config.yaml
n_head: 12
n_kv_head: 4
vocab_size: 2915
rope_fraction: 1.0
qk_norm: false
attn_scale: 0.177
tie_embeddings: true
init_std_down: 0.00547
weight_decay: 0.0
warmup_steps: 200
final_lr_fraction: 0.0
doc_mask: true
train_tokens: 127200000
steps: 3882
Each number is 128 + 32 x the weight over its row's rms, rounded and kept within 0 to 255. Layers, rows and columns count from 0. Numbers have three digits each. The size before them is the row's rms in percent of the matrix's.

# down: layer 2 MLP down (transposed), 512x192, rms 0.166, rows 235-244, columns 0-95
# gate: layer 2 MLP gate, 512x192, rms 0.179, rows 236-244, columns 0-95
# up: layer 2 MLP up, 512x192, rms 0.181, rows 236-244, columns 0-95
down235 103:063135048100125137048177101117108157126095143102127126184106122123113169139099095142170133122136082126099080098087147172117112081059141104189105094107110099155138110142147189171099105074092113158115132116130134078118119140118095097095102101103141112153118155146166132141114141150115091161
gate236 098:111077079113129137133163042160150064142176078133166098118083164144117102105099176109133106147163133148152082137146128181132083123122143144101139186166136121171085157092129204096115085094138089119125125169152112131124101114166130093116145161172188118145099186142099090116106127132151090097
up236 098:109086157158090072131168168103109115132139120139105080114108182164121176137148140116124119138134135096138116115106128082117132142137080079144093078131110095113139193106120107155166134213188099175099183093158163166140177151124119218172133179103085190123165106143174134170126173143117154118
down236 109:114169146067122139163103162141089159142091157143153169076125058110118172144113100056107142054176138153101184173107152106119164078172129108065138107099134126058090169130123183147114131119111104144098111112138097091079147171146160110120103108102164135099133154143130154142167124179079131085
gate237 093:159110097197126087089102132104134121168123095082083108105160143142092159128126138116168084113106140165137168087147134166110089128141166142215099154086089103089125145126095070125121128146119124100111065110087185119176114101140107193156114119059153156177123131111087101161148089127067160140
up237 097:120108104081148135126134163084049134190121116152134142137096114146149092129133141163124174095112087145141144128082167105092142131195157089112093128113162122101185118141137151117143086092110179193161167136136060143088157186152179130151122100200100160152098109104156128121119111151105123098
down237 103:144186166105150144120165134131168117155073116141083090162125115101094133099131100099060145122159154088149095133131079143211050129089148134091147135165105106159114084116104132120087110097071148082119105146109129093110115075109093134155131084166115090061159114188148146125121065105080113126
gate238 112:168092155186141123083128150161113116089115088173154180078188098119174151153124084094127117160195081117137135162139101160102052128148139085158134101126108105134106150095120135130104102145134096100076157092118110129104127163082133145175169170126114125110129122108102145136118133083161152122
up238 113:117159134140089114187073111134140175181113131099130095103096104112120072143133119126099091061111202142157122093207128159114092064162100152114132086170113166138139065157092190134134149131159112202114100117143040147137116126154151136169153113189160099141169129137135182164126084131109165102
down238 099:136113122116235113186112147092116122123112123165133079144118134070180115076099135143132116150113165094188117094037117120116103116093124143058101126085118136110113110146131123095161158105141137205109134151067184142091154124101101119101110096111142109178114120161090135119129141041123091150
gate239 097:138170086108163184121119170152112129064112115101133160122143016131089139129097167080090102157146147136111140096156077072147122136102162176191059165072112064138158134104142061137110122109130127137091168109074105161128126120100088061159104113098128154124132154145146131126197148115163112104
up239 109:127123179145174127135144129152103163134110111140114128074111130132111087156201128226176159135123137162154152101144116173102108107088103081064109121129177129033113158170110116113107132133155119105160124106142137146102055157114110121128090109113139134136167115130118147112133139122124116075
down239 103:162060127092084082140171131162109086107117142157166116151113107151130089134200157155124077111192193131119123173079119074115149096156110156168129117115132102155147159113156061153080146154137128145114129134124071073154157135105134094142181158117058115129083132171135076170078108106067095071
gate240 113:039165176074135121129084142131138099089186108118132100169175132087116112199077127113155154120098079213128168117137137103139125107104119146141183075155130155128103101174115080093165114181078092146131076161163142098178105093141152165147119149061125076128141113131118122154179087126168148155
up240 105:160085122144179179119151142094057133105063112151117122109106149132100160074131120150116106139106129087156106120048112158111093126096129105050078095042132115124135128104138141156083114091096225155098166132144127151080109123111110115154171100157142187147112121114168079065105131112105108098
down240 094:111175103116187072143145078120105129124147152136102126161116100077150118190123104058152157156118129197086127097182152139114176125087105103138185116175170112106173150162080113125151143164125084139123123119117125152151138121152161091159125104085091115176144128125142112136140124050185156153
gate241 091:098101156107175141118167150146133191160116167099158097123088120106156171147146224128105100078133157106176172097170179152137084084144153124091094142141124160166090133154098136155165157094137156101128129116159114140104101129125110074114140095109137118143080149080152089083118164066156150130
up241 100:138123198089092164064110087172143136109177139144149133179140143186097139127101110137144073192045158131091152084147090142132118159127163119129112113124161136172163126112152103118099158093105147086111082075138173121115192155060174115204114115116163176132067156156113166151174146080080178122
down241 103:154156115167181137156107136194105143118100129147108156130183087123129122144116088172172151127105115154112158131106063167091094175126141103148158084139130066107108196080123155089090153152131090140110098175128108123093051188131157173148129199108140104138155075177184115100147112127158059100
gate242 093:185095118121108156137158110101134094118118159128115145127151136116117098160046150141177176072109187090149112158073141152141105134142115090142160128141140123168104158114046105119115150102132180117101128160181140106109136083117170162121152158129082156155168148074179179122179072113136168087
up242 101:121152077101076132081156107105153129130087158181075109161127166103171141142093129147197097115127162101077149155096120040084139133107092115148149098123155162143163131099126128095145162113143155159169094103153141115110083081181086120090134148128155139125216111095117106171113123092118107119
down242 101:137112107135127194191117089148123158160171130114170108129141118122142117067177096086126145130158114178119109065153179112132132143097115147169122127128093095087098043126166171147138088131097132118121084137074147138119108207127078152162163151121130154149119134177068127183087124240103143108
gate243 122:151066095152186156153094127123090105148138161085133114092118129155130110132079134184123130163141169053116100104103122177117140126147095099151134111068141090161098147129146153149201130112136138158117157106131179155078149145124072166095165133202107150103131106153104158124089112138180101104
up243 116:142100093151157157126133126134156096133123156118136098123136129111128147166145149139160108146175130104186148153103090130117127078118146105168094145079088130170094100134130187168231112164089149154162114088138145138072119145116092140125111096223015164131160145115128132133122108144136091134
down243 111:143034120164110115115068138124118145163105118135096104065116076152148181102225154135112143162089111114119087147123160078111146170109104104125180132131115169124156102164093140136110144119103070092154078190125164196162125146087043125175138102147165166142102128104114130123083150130090120109
gate244 102:115157157147117170174171085119116104127144123088123109107112148144165181149073149082120112144138079177103100128070169091079118142155153126119095158176125095163106132076101149172155107113112148152101124053194125116119096138143140177141133132133165157105095134113097065155093123164102112175
up244 099:157111090162141093180130120101089076121068076134149183195139097149087125108119115164129175123184189103080037172156065128192156100142057115107148150122103108147146081115159172116124078152117072148131180106130160152085175096142173110146134135093110082121089155177130130114130103124136126097
down244 095:084128075122119145084150164129122110111135160110117117085179133094181120108078176138130124100089048098132139117097106192109115075135174095153143098118132138128125145140097130131121123161135109106124143126099169119129148130147061195190109113073128136109126160115083148143092124112093113092